Weights of a small GPT-style language model, trained from scratch on English Wikipedia: a variant of SOAP for these matrices.
Each number is 50 + 10 x the weight over its row's rms, rounded and kept within 0 to 99. Layers, rows and columns count from 0. The size before them is the row's rms in percent of the matrix's.

# q: layer 5 attention query, 256x224, rms 0.102, rows 111-127, columns 168-223
# k: layer 5 attention key, 256x224, rms 0.101, rows 111-127, columns 168-223
# v: layer 5 attention value, 256x224, rms 0.0994, rows 64-106, columns 168-223
# o: layer 5 attention output (transposed), 256x224, rms 0.0899, rows 64-106, columns 168-223
q111 116:35 68 46 61 56 52 46 52 48 38 54 52 49 61 48 27 44 43 37 64 43 46 55 58 50 44 74 45 70 46 36 69 46 70 48 37 49 54 60 48 48 66 47 24 70 69 49 33 55 49 56 57 59 42 59 66
k111 108:51 58 52 45 43 67 62 54 49 46 45 34 58 50 37 53 43 62 59 56 55 44 54 75 36 50 52 54 39 45 62 30 59 47 50 43 49 55 70 51 47 55 33 51 59 35 62 45 66 52 46 26 48 62 48 79
q112 111:32 45 51 62 52 48 31 38 46 72 55 52 47 44 46 61 54 36 50 35 39 38 43 50 77 59 53 54 66 65 60 46 57 42 43 49 62 53 45 58 50 40 50 37 53 54 44 38 44 46 62 56 39 51 51 41
k112 109:48 60 43 49 56 56 35 49 68 39 29 40 50 56 46 53 45 35 61 47 39 49 67 41 66 48 38 44 31 62 31 57 40 49 49 45 50 41 40 40 67 51 53 52 47 36 60 64 57 57 53 54 72 55 58 55
q113 107:56 57 60 40 55 38 50 46 41 53 56 50 55 63 57 58 54 37 62 54 53 50 61 62 50 54 40 44 57 57 73 50 48 42 47 46 58 38 45 36 62 65 38 55 67 69 42 53 56 57 45 50 40 48 53 59
k113 103:34 35 45 59 40 51 61 36 38 51 51 70 35 67 47 48 67 48 58 38 51 46 63 47 49 68 38 32 40 35 41 47 41 56 47 49 46 52 73 42 56 38 46 45 52 44 72 37 51 46 56 49 54 57 39 54
q114 105:58 35 55 49 59 42 56 40 47 51 65 59 57 64 51 42 45 39 59 44 40 45 45 55 48 37 62 81 41 44 50 36 59 50 42 67 51 54 66 53 65 42 47 53 42 47 58 46 45 39 68 54 56 60 38 12
k114 109:37 44 52 44 40 41 43 46 51 56 62 39 57 47 39 38 67 33 52 39 44 41 46 55 48 54 28 66 50 40 46 34 58 44 50 44 49 28 45 56 45 47 55 41 59 53 55 45 47 50 51 63 67 40 43 67
q115 113:34 62 47 36 50 45 68 43 59 41 50 55 40 42 67 44 39 64 45 51 51 43 48 39 48 54 54 41 50 52 55 33 54 27 41 62 52 69 46 44 46 52 46 38 43 50 68 49 41 45 55 55 47 42 40 67
k115 118:51 40 41 48 51 62 75 71 59 63 48 52 36 38 35 45 54 38 27 48 43 36 61 61 49 52 63 39 50 33 46 60 57 45 46 51 50 31 61 62 35 58 39 51 43 67 62 46 49 26 30 25 59 45 33 42
q116 101:65 53 82 43 39 56 38 54 56 59 43 66 59 51 46 29 52 50 44 49 45 50 52 60 60 43 55 50 31 57 47 47 69 51 55 40 55 42 40 64 50 43 51 49 48 53 44 58 55 42 49 53 51 46 41 53
k116 097:56 58 43 61 53 26 48 47 61 52 43 44 84 56 28 46 43 44 48 48 38 44 57 66 51 81 45 49 59 52 43 69 44 45 70 57 48 40 49 53 41 38 42 47 60 62 44 40 37 49 62 64 59 53 58 62
q117 112:53 68 59 67 67 52 53 48 53 43 53 55 52 50 47 52 44 68 59 46 55 68 51 37 54 44 43 45 53 52 58 53 58 41 42 67 54 61 54 35 44 63 42 38 57 37 56 42 56 43 38 36 66 50 47 56
k117 112:41 56 49 56 70 38 71 54 53 41 42 45 45 70 39 53 50 57 61 48 52 47 39 48 58 37 54 52 41 55 66 54 40 51 52 54 43 55 58 67 81 51 61 38 54 60 50 44 34 50 51 46 48 54 54 44
q118 107:52 53 51 55 42 61 58 41 44 39 33 54 57 33 58 61 48 28 67 46 44 41 44 68 53 35 44 52 52 36 46 38 51 53 44 64 29 65 57 39 33 56 51 39 62 46 51 46 62 47 52 41 50 53 48 41
k118 104:46 60 40 34 63 37 56 45 58 35 47 51 46 50 40 44 42 54 44 58 58 41 55 38 43 67 44 61 36 35 60 46 65 55 48 42 55 56 58 61 48 45 56 48 41 53 61 53 52 43 64 37 40 38 42 60
q119 101:45 42 47 60 36 38 71 43 42 46 42 55 52 54 58 64 64 60 42 58 39 52 42 67 52 50 37 58 49 49 50 51 62 58 40 37 62 47 55 51 66 61 64 48 48 44 45 69 59 57 44 45 56 49 44 53
k119 102:41 51 13 47 52 50 42 67 42 53 71 35 43 48 41 43 63 44 49 56 59 58 63 59 44 59 57 61 47 45 47 59 32 60 52 50 39 51 33 63 58 60 61 43 47 64 62 50 38 64 41 52 56 63 37 55
q120 110:33 44 43 39 57 56 48 59 55 44 51 60 49 39 46 47 49 60 69 49 47 44 69 41 42 45 53 57 49 15 52 52 37 58 54 48 51 48 57 42 33 44 51 44 45 47 62 44 54 53 56 41 46 44 34 45
k120 106:42 56 53 65 43 51 56 57 66 44 62 37 43 34 41 56 58 40 58 43 64 45 33 44 34 58 34 43 59 52 42 42 49 46 50 59 37 59 43 46 60 51 50 55 64 57 53 61 53 37 74 53 60 37 59 38
q121 108:44 42 51 43 52 53 40 52 47 45 57 48 54 44 54 42 56 31 64 48 58 48 60 47 53 41 63 53 46 40 51 47 54 52 43 60 68 53 50 54 39 66 36 63 48 51 52 54 20 58 50 48 57 57 57 34
k121 109:55 40 58 43 61 35 58 57 63 50 49 54 45 46 46 59 55 49 55 50 68 48 61 31 53 60 35 64 62 41 44 42 38 35 43 48 42 36 50 44 52 39 68 60 53 34 36 56 50 43 36 36 29 66 43 60
q122 105:52 46 60 62 36 62 53 47 54 50 48 64 67 43 44 49 68 46 55 46 40 52 67 48 37 43 52 36 50 43 55 40 40 38 61 57 38 55 60 61 55 53 57 30 59 62 54 62 35 50 54 58 51 27 31 50
k122 104:35 58 63 37 41 46 53 66 62 54 75 52 36 58 58 58 49 61 51 42 55 35 51 47 41 52 53 44 39 43 37 67 44 42 50 67 63 46 61 46 38 59 56 62 32 48 47 45 48 45 47 56 61 69 51 62
q123 100:32 69 57 48 30 41 67 57 70 57 53 69 49 50 69 52 56 69 52 53 34 49 49 44 38 42 58 55 44 60 47 65 34 40 50 57 67 43 58 53 29 34 55 50 54 40 50 49 49 64 63 39 40 37 42 30
k123 101:68 54 53 73 40 41 62 50 64 57 39 41 55 60 33 53 49 51 56 49 52 57 36 58 34 35 46 58 38 51 42 52 63 36 40 45 50 74 66 55 38 56 50 45 43 42 56 46 40 55 49 46 74 38 43 43
q124 105:47 46 53 51 55 60 49 51 57 68 54 43 42 47 41 57 60 43 64 66 50 53 48 64 40 38 50 69 46 44 53 62 30 61 43 57 48 49 64 40 57 46 32 65 47 43 50 36 48 59 52 47 40 39 71 54
k124 102:64 44 65 48 37 45 50 56 56 38 47 38 64 31 58 48 64 45 44 70 34 66 55 72 45 52 44 51 45 54 36 59 46 52 41 61 54 60 54 59 40 61 41 64 54 49 55 59 53 40 60 67 40 47 45 61
q125 111:50 44 58 55 55 57 66 37 39 41 53 48 39 46 42 55 63 27 52 61 42 46 51 35 52 51 50 50 69 37 45 54 51 46 60 56 44 49 40 59 70 60 48 47 51 33 57 42 43 42 45 41 33 49 42 56
k125 113:27 50 56 48 39 69 60 60 54 42 64 43 51 40 57 60 58 40 60 71 31 58 50 66 48 48 34 51 43 27 51 49 50 47 43 47 34 38 61 55 55 27 55 53 46 46 42 66 44 60 50 65 64 61 43 54
q126 102:36 61 48 58 43 70 48 68 54 44 57 72 49 38 51 49 51 47 73 49 53 55 54 37 38 55 36 45 49 50 57 63 23 56 56 51 48 41 54 48 69 55 57 60 62 47 51 55 59 47 43 54 50 72 60 42
k126 104:27 41 35 68 32 59 49 41 51 56 56 69 62 56 63 57 42 52 42 54 66 53 43 42 53 51 65 48 56 53 42 54 71 31 51 56 53 65 67 45 52 39 44 48 41 60 60 42 49 48 52 55 54 54 42 42
q127 106:50 45 55 52 43 58 48 38 59 50 41 37 50 57 40 39 51 44 47 55 52 44 51 43 40 58 61 62 45 60 65 46 46 48 41 51 51 40 40 73 32 43 59 35 37 40 63 58 59 68 52 53 48 44 38 69
k127 099:50 55 42 28 62 47 46 59 58 41 57 51 38 49 67 55 47 59 46 75 45 53 30 62 48 39 58 37 40 49 54 46 50 42 54 53 54 59 33 40 41 69 43 37 44 54 50 43 45 53 54 40 54 60 58 44
v64 102:67 37 39 44 56 63 48 72 31 49 61 64 47 43 48 65 44 50 57 53 43 44 47 36 51 52 56 60 53 61 54 58 41 50 46 59 58 16 47 43 45 58 67 57 61 63 55 46 56 48 36 56 53 49 56 38
o64 094:55 60 55 38 36 39 49 31 59 54 42 51 57 63 49 46 48 62 51 35 61 74 38 66 43 48 49 49 61 61 21 60 46 49 49 62 48 55 65 52 44 54 46 43 47 52 41 47 46 50 42 54 44 54 46 55
v65 104:43 62 43 46 54 43 49 47 42 58 56 56 51 56 35 60 63 54 51 50 51 53 48 40 50 41 60 78 47 50 42 49 46 46 62 55 64 26 45 55 41 41 56 67 43 56 64 31 62 71 48 48 53 45 66 49
o65 091:54 54 66 46 62 40 49 22 47 36 45 54 42 38 35 48 61 34 37 73 40 54 41 59 35 46 45 59 46 49 33 36 51 60 31 31 54 43 47 57 53 39 43 48 40 51 56 60 53 36 52 47 34 51 59 46
v66 105:56 54 28 48 43 53 24 46 50 80 54 47 57 45 50 49 61 39 47 61 49 46 51 57 57 38 55 76 42 57 54 54 44 41 51 60 54 53 54 44 57 72 50 57 55 43 42 55 44 44 43 46 36 37 45 62
o66 096:45 40 59 49 41 19 38 45 32 41 45 49 48 44 48 49 55 40 56 64 48 69 48 50 62 47 52 69 55 49 54 57 56 40 56 32 40 65 55 49 53 55 46 80 47 52 42 59 41 59 52 44 45 47 45 49
v67 100:37 54 38 63 46 52 32 53 40 55 39 31 43 38 52 42 63 53 64 32 43 29 44 64 36 47 47 57 55 51 50 52 46 41 51 54 38 43 37 48 38 43 51 38 56 48 59 52 44 27 55 40 44 50 61 54
o67 097:51 48 58 42 50 51 44 67 61 46 48 41 49 45 49 46 56 42 57 54 34 38 38 55 52 78 64 59 49 45 64 39 61 59 38 50 37 52 58 38 40 38 35 52 30 55 50 43 44 49 73 62 49 43 65 51
v68 109:60 34 51 39 60 47 55 49 48 60 55 59 42 43 37 42 69 62 60 64 53 64 46 47 22 53 41 53 46 50 45 62 37 65 59 59 47 43 47 46 58 57 53 58 53 23 58 56 32 47 66 41 60 56 48 40
o68 100:37 51 44 56 49 33 48 52 47 45 50 54 45 42 60 41 49 40 43 50 54 57 56 46 47 62 49 60 26 50 56 40 52 62 47 51 41 51 53 58 59 47 43 44 32 39 57 32 42 39 31 56 55 53 31 51
v69 102:42 48 21 39 46 42 44 51 42 42 45 50 68 42 64 49 46 43 51 59 60 34 73 56 48 60 63 45 71 33 35 57 37 45 34 44 44 49 33 60 62 17 53 60 53 53 45 65 43 49 41 69 66 43 68 41
o69 096:54 60 72 36 57 49 63 41 37 40 50 71 54 63 45 66 70 56 52 58 64 43 55 39 39 46 55 28 52 63 51 56 42 66 56 42 52 52 58 47 61 54 45 36 62 37 47 56 56 64 70 37 76 45 47 52
v70 102:61 46 59 61 49 54 53 44 65 39 67 54 51 43 20 57 50 32 46 59 74 52 41 50 30 46 66 50 41 51 49 42 33 54 57 54 48 69 56 40 51 44 52 60 37 56 42 49 50 42 50 22 50 32 65 51
o70 093:48 49 53 39 35 58 53 61 39 69 44 56 64 41 52 34 55 59 54 67 46 52 40 69 59 66 41 59 56 52 54 41 53 41 44 39 45 49 41 29 45 55 45 42 48 51 54 52 42 54 51 64 35 40 54 55
v71 104:64 31 55 63 34 50 47 32 57 53 38 47 68 72 47 52 54 46 43 55 55 58 33 55 31 46 45 65 50 41 25 54 52 54 51 55 37 49 59 44 49 61 49 59 51 44 63 32 54 64 41 50 46 37 52 53
o71 097:34 55 40 31 50 51 51 48 50 41 63 47 44 66 48 45 33 40 50 62 49 43 59 41 56 47 36 34 41 50 26 45 65 58 52 27 52 61 33 58 40 59 58 54 47 46 46 64 47 57 32 51 56 50 49 30
v72 104:60 39 44 57 51 73 43 59 49 53 45 58 35 43 46 47 40 56 50 59 81 44 65 29 46 50 50 38 34 51 45 52 56 44 34 39 44 65 34 63 62 42 52 71 45 65 68 50 55 53 40 49 66 47 54 42
o72 092:56 47 57 68 52 42 42 32 40 67 50 65 61 62 69 41 57 42 53 48 45 45 39 48 51 60 57 48 56 32 49 43 35 26 61 43 68 43 56 49 46 58 53 47 50 40 54 36 46 27 61 67 49 42 60 49
v73 090:28 45 48 52 41 50 60 45 53 27 44 59 51 34 50 33 52 46 43 45 46 44 30 42 60 73 40 41 50 50 52 56 38 57 42 50 55 55 55 59 39 42 66 63 44 56 49 60 59 51 68 36 48 62 41 47
o73 087:40 58 58 51 45 61 54 59 54 48 55 58 53 51 66 63 43 42 49 40 45 44 44 46 55 54 42 60 34 31 38 59 35 28 43 65 56 60 62 33 37 32 48 23 63 51 49 41 64 51 31 52 48 46 54 64
v74 124:27 53 59 57 56 32 63 40 54 38 47 35 51 50 44 49 49 48 41 31 63 47 46 52 48 58 40 39 48 33 63 54 53 48 65 38 55 48 49 57 41 39 46 53 51 52 48 65 53 49 53 71 51 53 56 35
o74 108:56 49 56 50 69 53 57 44 35 60 73 52 39 39 48 49 42 59 67 50 24 47 56 75 58 63 52 39 45 58 53 48 45 41 51 59 58 67 51 55 44 43 42 40 55 43 45 54 51 45 64 32 57 44 56 71
v75 101:69 38 32 58 32 68 56 45 55 72 66 56 45 43 52 36 52 47 45 38 51 55 59 54 46 49 42 59 49 32 45 65 48 44 40 64 48 39 52 53 62 49 49 54 51 34 52 37 27 40 50 43 46 51 42 50
o75 094:41 44 56 41 48 36 44 61 39 52 32 45 47 45 54 52 51 31 72 51 62 54 57 51 55 63 43 58 44 46 52 63 45 61 62 47 61 43 64 43 37 52 48 54 48 51 57 30 52 56 45 38 57 51 52 69
v76 107:52 54 41 41 44 56 59 50 30 53 61 36 51 32 54 53 67 52 50 53 56 35 37 62 54 58 50 58 56 53 61 43 33 45 60 47 49 46 46 47 64 43 33 50 36 53 48 48 60 53 50 42 43 43 79 53
o76 098:49 57 43 61 43 48 67 53 69 62 43 55 54 63 36 45 67 55 54 58 51 43 58 53 40 51 73 37 59 54 44 48 54 61 68 47 54 55 73 49 72 54 34 45 47 56 52 56 51 36 37 41 41 42 39 57
v77 115:65 55 54 57 57 50 36 59 56 44 60 41 60 40 60 55 36 39 63 62 44 51 41 48 44 29 50 49 48 42 59 48 35 37 59 65 63 53 44 48 52 60 47 44 55 52 66 37 31 43 55 40 39 55 60 50
o77 105:42 56 55 41 53 39 58 42 37 64 48 41 57 59 45 61 46 65 43 47 40 52 53 54 63 50 55 67 56 61 62 48 44 44 57 44 37 44 50 54 38 47 55 46 46 63 65 40 41 62 37 54 46 48 41 41
v78 107:44 55 45 52 50 49 49 55 55 39 55 54 44 62 45 34 59 51 44 41 32 48 55 35 53 65 45 63 53 47 59 63 61 49 54 47 46 65 34 55 48 40 47 55 58 63 50 40 56 54 36 61 40 59 51 41
o78 100:40 47 56 46 57 47 51 48 56 49 53 63 70 50 55 78 32 46 47 42 52 48 50 42 54 47 64 47 55 41 72 45 53 31 50 59 54 57 52 54 54 45 44 49 45 51 53 37 64 41 53 46 48 59 56 52
v79 111:62 67 39 43 60 60 51 53 56 38 42 45 58 69 42 41 40 41 33 53 42 47 44 48 53 44 52 50 49 36 73 34 60 47 60 46 51 63 58 47 61 62 31 39 45 62 52 36 56 52 45 74 48 61 50 51
o79 097:59 42 53 54 52 61 45 53 31 38 50 70 56 51 46 49 46 54 64 45 51 58 70 45 45 32 39 32 53 66 45 46 51 58 23 40 68 50 52 49 43 73 61 42 42 66 43 49 51 58 53 44 44 50 52 34
v80 107:47 49 47 51 51 52 66 54 58 39 57 43 52 35 39 47 37 51 36 59 32 55 45 45 52 43 51 48 54 54 51 54 45 44 67 30 35 51 54 35 51 56 48 61 54 64 55 55 60 68 55 53 64 66 43 51
o80 094:66 58 43 54 55 55 46 54 30 43 67 55 22 64 47 54 44 57 44 21 49 50 50 45 52 51 44 45 41 43 49 41 47 46 50 50 69 37 60 67 28 40 47 43 50 67 45 43 41 51 55 51 38 59 33 60
v81 104:44 56 38 60 52 48 53 43 63 41 47 57 59 58 62 30 55 46 56 31 57 61 55 60 48 65 56 69 43 57 57 55 62 50 62 49 51 50 60 51 31 67 58 54 58 35 63 49 42 67 60 44 47 59 54 34
o81 096:53 36 51 54 49 49 62 45 44 52 41 54 42 54 53 65 45 45 48 65 56 44 70 51 46 44 46 60 66 45 53 46 35 30 49 48 55 46 49 45 54 48 44 45 49 49 46 18 44 42 46 40 27 55 53 33
v82 109:60 40 43 42 51 44 49 56 54 56 54 35 48 60 68 61 46 54 57 54 59 46 31 59 46 69 36 64 51 37 62 58 53 39 52 40 37 54 60 44 46 43 59 51 34 52 53 44 52 67 48 63 60 54 54 59
o82 096:49 57 46 26 46 47 19 39 40 46 54 52 30 61 32 36 55 61 68 73 42 64 53 48 57 51 43 37 49 44 38 44 36 62 50 56 35 52 61 41 38 65 50 63 59 49 52 50 60 62 52 62 51 66 46 50
v83 115:34 53 25 47 54 46 51 50 48 51 54 33 55 49 45 58 67 31 53 55 50 59 53 51 46 40 68 52 58 57 32 38 49 46 42 51 65 39 50 55 64 48 47 61 55 50 47 50 50 46 58 58 41 45 41 49
o83 101:60 42 68 56 31 55 53 39 52 44 47 48 45 48 61 47 63 62 55 46 55 50 48 45 50 36 49 59 49 65 64 49 43 45 64 59 35 66 59 51 57 61 36 21 56 35 53 53 61 36 51 61 42 57 64 46
v84 113:55 57 56 50 52 70 54 60 46 45 66 54 34 50 44 65 59 59 53 67 61 52 62 54 50 46 47 51 44 47 70 47 43 58 43 41 37 55 33 45 50 37 48 50 43 53 66 45 47 50 57 52 29 41 55 31
o84 100:40 55 53 51 55 40 39 47 63 58 27 55 51 44 50 49 38 63 59 44 45 53 38 42 48 52 59 43 54 55 30 54 45 61 53 42 61 48 44 33 57 39 44 37 62 64 40 35 59 39 46 57 61 55 49 57
v85 119:64 59 41 40 56 70 45 65 37 55 58 60 39 51 53 48 52 39 51 45 50 58 60 53 36 69 49 52 55 50 44 47 48 47 65 53 41 57 45 60 53 36 63 51 60 45 61 71 50 18 54 64 57 52 59 45
o85 106:35 56 58 44 48 49 34 61 46 59 48 30 48 37 35 49 46 62 35 57 59 43 59 46 67 52 70 27 32 52 42 40 40 55 51 55 44 41 46 50 56 48 46 25 38 47 58 46 44 60 56 48 52 53 57 39
v86 101:36 24 48 51 41 41 53 48 42 33 54 59 64 41 52 56 50 66 50 76 58 45 39 51 53 44 36 55 51 48 49 43 46 51 48 51 48 43 57 52 40 54 45 63 51 39 41 69 56 58 56 49 64 44 53 59
o86 093:75 42 51 45 41 59 61 52 47 57 52 48 55 55 57 28 32 47 40 60 45 64 39 55 53 59 53 51 45 64 33 49 46 51 40 50 46 56 32 45 49 56 47 45 64 50 44 44 48 31 49 51 47 33 51 36
v87 109:52 49 50 49 27 64 38 54 43 44 53 54 72 43 56 62 42 39 49 48 48 44 36 56 52 55 56 63 48 43 46 63 34 69 45 35 37 45 57 54 38 54 42 50 48 45 42 45 62 44 54 49 59 48 63 51
o87 098:56 43 28 47 70 47 52 53 40 45 44 35 48 51 40 50 60 50 49 68 44 60 57 52 64 47 54 34 62 50 33 42 64 40 64 37 68 65 47 57 45 50 39 31 60 44 49 64 53 51 41 50 54 44 53 42
v88 095:64 23 53 52 23 37 47 42 48 66 54 49 34 71 55 62 34 41 48 51 54 55 70 58 48 39 36 53 39 44 49 56 39 46 43 59 42 46 55 38 60 65 61 65 45 38 49 42 60 56 40 63 55 58 37 32
o88 095:32 73 50 47 58 50 53 31 49 43 40 47 55 65 38 45 37 43 54 35 39 52 41 51 39 73 38 55 55 51 47 46 61 61 56 36 43 42 32 46 47 42 39 57 50 66 55 64 52 46 46 36 49 57 60 61
v89 102:44 58 65 36 49 36 48 47 63 62 67 43 55 57 42 31 65 51 34 47 57 56 45 59 38 48 51 45 62 47 50 43 37 39 67 39 45 40 48 42 43 59 43 65 43 56 37 64 66 46 65 47 47 30 54 28
o89 094:49 52 50 65 53 55 57 53 51 40 67 41 39 37 41 72 45 47 42 64 30 72 66 45 48 44 58 45 48 33 64 30 56 51 40 45 34 48 34 65 56 45 57 40 46 58 60 53 50 46 41 63 48 53 54 53
v90 115:50 44 57 37 58 54 56 55 38 54 45 34 47 61 56 38 56 39 58 49 42 37 55 47 48 30 56 62 30 43 69 66 39 43 46 44 56 42 44 57 60 54 50 41 49 44 45 42 43 48 36 56 57 40 45 40
o90 107:44 56 43 53 42 52 41 42 42 44 81 67 39 58 33 43 57 66 42 58 37 58 36 52 61 46 71 54 55 63 40 54 54 39 44 44 50 37 77 54 68 46 61 60 49 55 67 53 54 48 57 58 56 52 53 63
v91 120:43 54 47 63 55 54 64 58 50 37 51 48 44 61 41 65 42 51 28 51 60 50 53 36 49 51 36 45 33 58 60 56 52 68 55 37 31 63 58 39 48 65 38 53 50 61 42 39 44 63 30 45 50 61 50 46
o91 109:72 56 53 39 70 58 57 59 49 75 58 49 50 40 67 38 53 60 61 54 45 57 68 57 34 49 42 54 53 48 49 51 44 27 61 58 44 77 71 72 54 50 52 60 51 49 45 47 51 38 66 53 27 64 46 47
v92 106:49 54 46 44 45 29 56 30 87 47 34 43 82 60 51 38 44 56 51 62 43 66 46 52 55 64 56 48 52 49 63 53 69 51 73 42 45 45 43 53 53 63 49 52 41 54 55 45 52 69 54 35 48 53 48 58
o92 093:47 32 62 62 53 52 59 41 22 52 47 54 44 43 57 52 38 48 50 40 38 63 49 37 45 27 51 52 36 43 49 48 54 56 45 55 49 60 12 64 56 58 52 48 38 61 48 49 35 61 76 49 40 53 45 47
v93 102:54 56 60 63 49 46 69 33 43 40 54 46 55 67 42 36 40 48 53 39 66 60 46 35 32 66 43 51 51 53 59 68 71 46 60 37 56 47 51 59 61 43 52 58 30 36 48 54 48 38 46 63 49 43 31 54
o93 097:40 51 60 49 26 71 50 54 72 58 72 47 29 30 46 46 71 57 47 60 48 47 54 49 54 49 54 41 47 62 63 35 47 56 58 65 58 45 37 49 46 43 72 50 46 46 58 45 50 63 50 39 44 45 47 60
v94 095:36 45 40 50 53 56 66 41 44 52 43 50 62 71 48 48 48 56 43 58 56 69 49 25 50 49 53 63 31 52 63 35 60 54 69 51 50 46 69 58 56 56 49 51 39 46 57 45 67 62 58 70 42 50 46 55
o94 090:62 32 34 55 48 47 56 44 51 63 53 58 65 54 59 43 54 51 46 53 38 49 54 67 45 40 40 72 48 55 53 55 45 45 37 51 52 56 67 65 49 52 53 52 51 39 42 35 64 29 41 53 31 53 55 26
v95 110:69 57 49 45 40 55 44 66 43 54 60 56 49 41 45 60 60 45 58 53 55 33 53 51 61 44 61 43 28 50 46 29 33 44 50 37 68 40 58 61 47 57 46 78 48 44 37 59 52 52 53 56 50 58 46 42
o95 101:46 46 48 65 52 36 55 26 38 59 43 48 51 46 26 24 56 39 56 48 37 53 61 51 47 45 46 39 33 72 46 64 51 35 56 41 52 53 41 41 51 62 41 48 49 63 34 41 52 51 43 44 44 47 48 66
v96 106:52 63 48 47 54 48 56 41 62 67 35 60 58 43 60 46 51 52 43 46 59 40 59 61 61 37 51 59 53 61 50 36 53 49 65 37 70 33 50 37 62 57 35 55 43 35 38 52 51 53 47 43 52 28 50 44
o96 094:40 27 47 58 59 48 54 56 57 58 41 49 45 51 47 53 48 61 37 45 59 50 53 49 46 32 51 36 44 51 53 76 56 69 64 20 40 53 60 54 56 59 60 57 50 37 56 42 35 45 50 55 55 49 51 56
v97 107:47 39 54 55 86 59 51 43 38 31 49 48 55 71 52 43 48 46 46 44 35 57 54 41 42 59 44 49 59 59 53 40 57 54 57 53 73 69 65 53 53 40 53 25 49 37 70 33 58 42 58 69 54 56 43 41
o97 102:49 52 45 45 46 39 38 52 47 55 67 55 55 57 43 49 63 59 50 33 40 45 43 70 49 34 65 48 56 45 60 51 66 53 54 51 48 42 59 68 34 40 56 45 43 47 54 42 51 50 61 34 48 32 58 40
v98 108:68 36 45 51 59 48 37 34 55 67 33 51 39 48 47 28 51 46 30 34 54 39 34 51 29 62 49 42 44 46 50 43 52 36 45 46 40 66 44 61 52 45 55 43 68 58 66 49 53 47 44 65 34 56 35 45
o98 103:28 53 41 62 48 38 43 47 56 46 54 58 50 60 57 52 50 41 40 45 63 42 49 48 71 39 36 50 33 60 57 63 60 55 29 43 67 67 45 38 26 63 49 46 40 27 53 74 51 41 56 30 40 48 47 55
v99 107:57 49 68 57 46 35 39 40 39 49 48 52 51 51 59 55 46 44 46 39 61 63 50 51 52 37 51 44 70 53 57 55 59 49 63 40 51 54 77 54 41 49 43 72 60 53 46 55 51 46 40 74 70 45 46 55
o99 099:50 45 38 41 38 54 53 55 44 37 50 44 49 32 42 42 49 70 58 41 54 48 72 52 63 60 61 44 55 72 65 47 51 50 58 64 41 52 43 52 62 56 48 57 67 64 50 66 41 43 51 35 54 56 51 34
v100 099:70 82 40 64 50 59 47 57 58 50 68 52 52 58 45 50 40 54 57 57 32 33 41 62 42 42 80 57 48 59 39 53 45 42 37 56 44 35 50 52 53 60 59 35 47 76 51 39 45 48 45 41 41 52 58 58
o100 095:49 55 62 68 56 32 52 39 46 50 40 48 65 41 50 54 44 58 26 67 58 44 64 45 38 51 43 47 50 55 51 46 57 50 44 62 51 46 60 57 60 65 64 46 44 55 52 40 53 51 60 57 46 47 72 67
v101 105:63 32 43 62 51 51 54 26 60 41 31 49 56 54 40 48 38 59 44 59 64 62 68 45 54 65 50 46 60 45 41 50 55 58 50 51 48 31 64 46 48 57 67 55 43 46 49 48 56 48 42 54 48 42 36 73
o101 099:33 59 60 54 36 63 60 64 39 67 48 55 50 41 50 44 47 56 46 45 32 46 36 44 44 48 41 56 55 42 55 36 58 45 51 43 43 64 55 60 63 50 38 62 45 44 34 47 44 64 58 34 51 26 51 54
v102 099:54 51 58 33 45 35 54 38 56 46 45 51 58 40 49 58 39 51 43 49 61 61 48 51 52 41 36 54 63 69 37 66 47 59 31 57 52 52 66 56 49 57 72 52 26 59 62 43 45 50 59 91 31 56 57 45
o102 095:53 66 55 45 66 58 45 58 41 58 29 38 46 54 64 52 59 56 55 52 39 49 68 48 44 46 44 79 44 51 56 55 57 44 45 47 63 36 37 55 47 43 59 56 52 65 47 61 75 58 80 37 59 42 69 50
v103 105:47 45 48 47 55 52 30 51 57 62 56 69 48 28 48 32 45 59 50 51 63 56 56 62 64 59 68 41 50 70 58 46 48 47 48 69 59 55 52 54 50 46 58 54 60 61 50 73 50 62 50 45 43 62 48 39
o103 101:49 43 52 54 48 41 54 24 38 52 51 57 49 43 50 70 68 50 46 47 46 48 55 36 50 47 48 52 52 55 63 48 54 48 39 40 52 55 48 36 48 45 48 65 37 50 56 60 53 34 55 39 34 43 42 40
v104 116:47 50 62 48 67 52 34 71 47 70 51 46 40 61 53 37 75 66 69 54 31 67 61 45 44 54 63 48 44 52 36 28 45 44 47 42 48 38 53 49 49 32 40 46 61 27 56 63 30 45 37 56 65 61 64 58
o104 106:55 64 53 46 49 38 42 30 58 44 59 54 60 48 48 58 52 47 63 38 57 35 60 45 41 40 51 53 35 27 47 52 42 65 67 73 43 51 51 46 64 76 51 61 39 41 55 40 53 49 51 55 60 50 27 65
v105 126:69 51 52 45 55 60 42 47 44 63 67 55 51 59 59 70 48 44 40 43 74 45 64 58 42 40 46 22 47 35 47 48 48 58 30 47 44 68 49 46 62 44 51 47 50 44 44 43 54 27 58 51 32 34 44 35
o105 105:52 49 61 56 57 66 39 70 60 68 41 44 45 52 61 37 42 48 61 52 38 65 60 45 69 64 55 30 64 70 51 45 52 56 56 51 57 36 50 56 45 39 41 53 65 48 44 46 51 34 49 47 57 50 69 73
v106 109:60 53 56 51 33 51 48 56 48 41 47 72 51 62 55 64 47 55 48 50 40 52 55 46 60 60 33 48 74 46 47 51 57 44 54 43 49 56 53 44 53 39 55 42 68 63 56 48 41 42 41 58 49 47 61 35
o106 103:54 56 61 46 73 35 54 50 53 60 44 32 52 42 47 53 81 62 44 49 58 52 46 52 45 48 48 40 55 62 50 35 51 42 45 60 58 59 48 58 51 59 55 53 50 50 53 66 32 43 47 54 62 63 36 47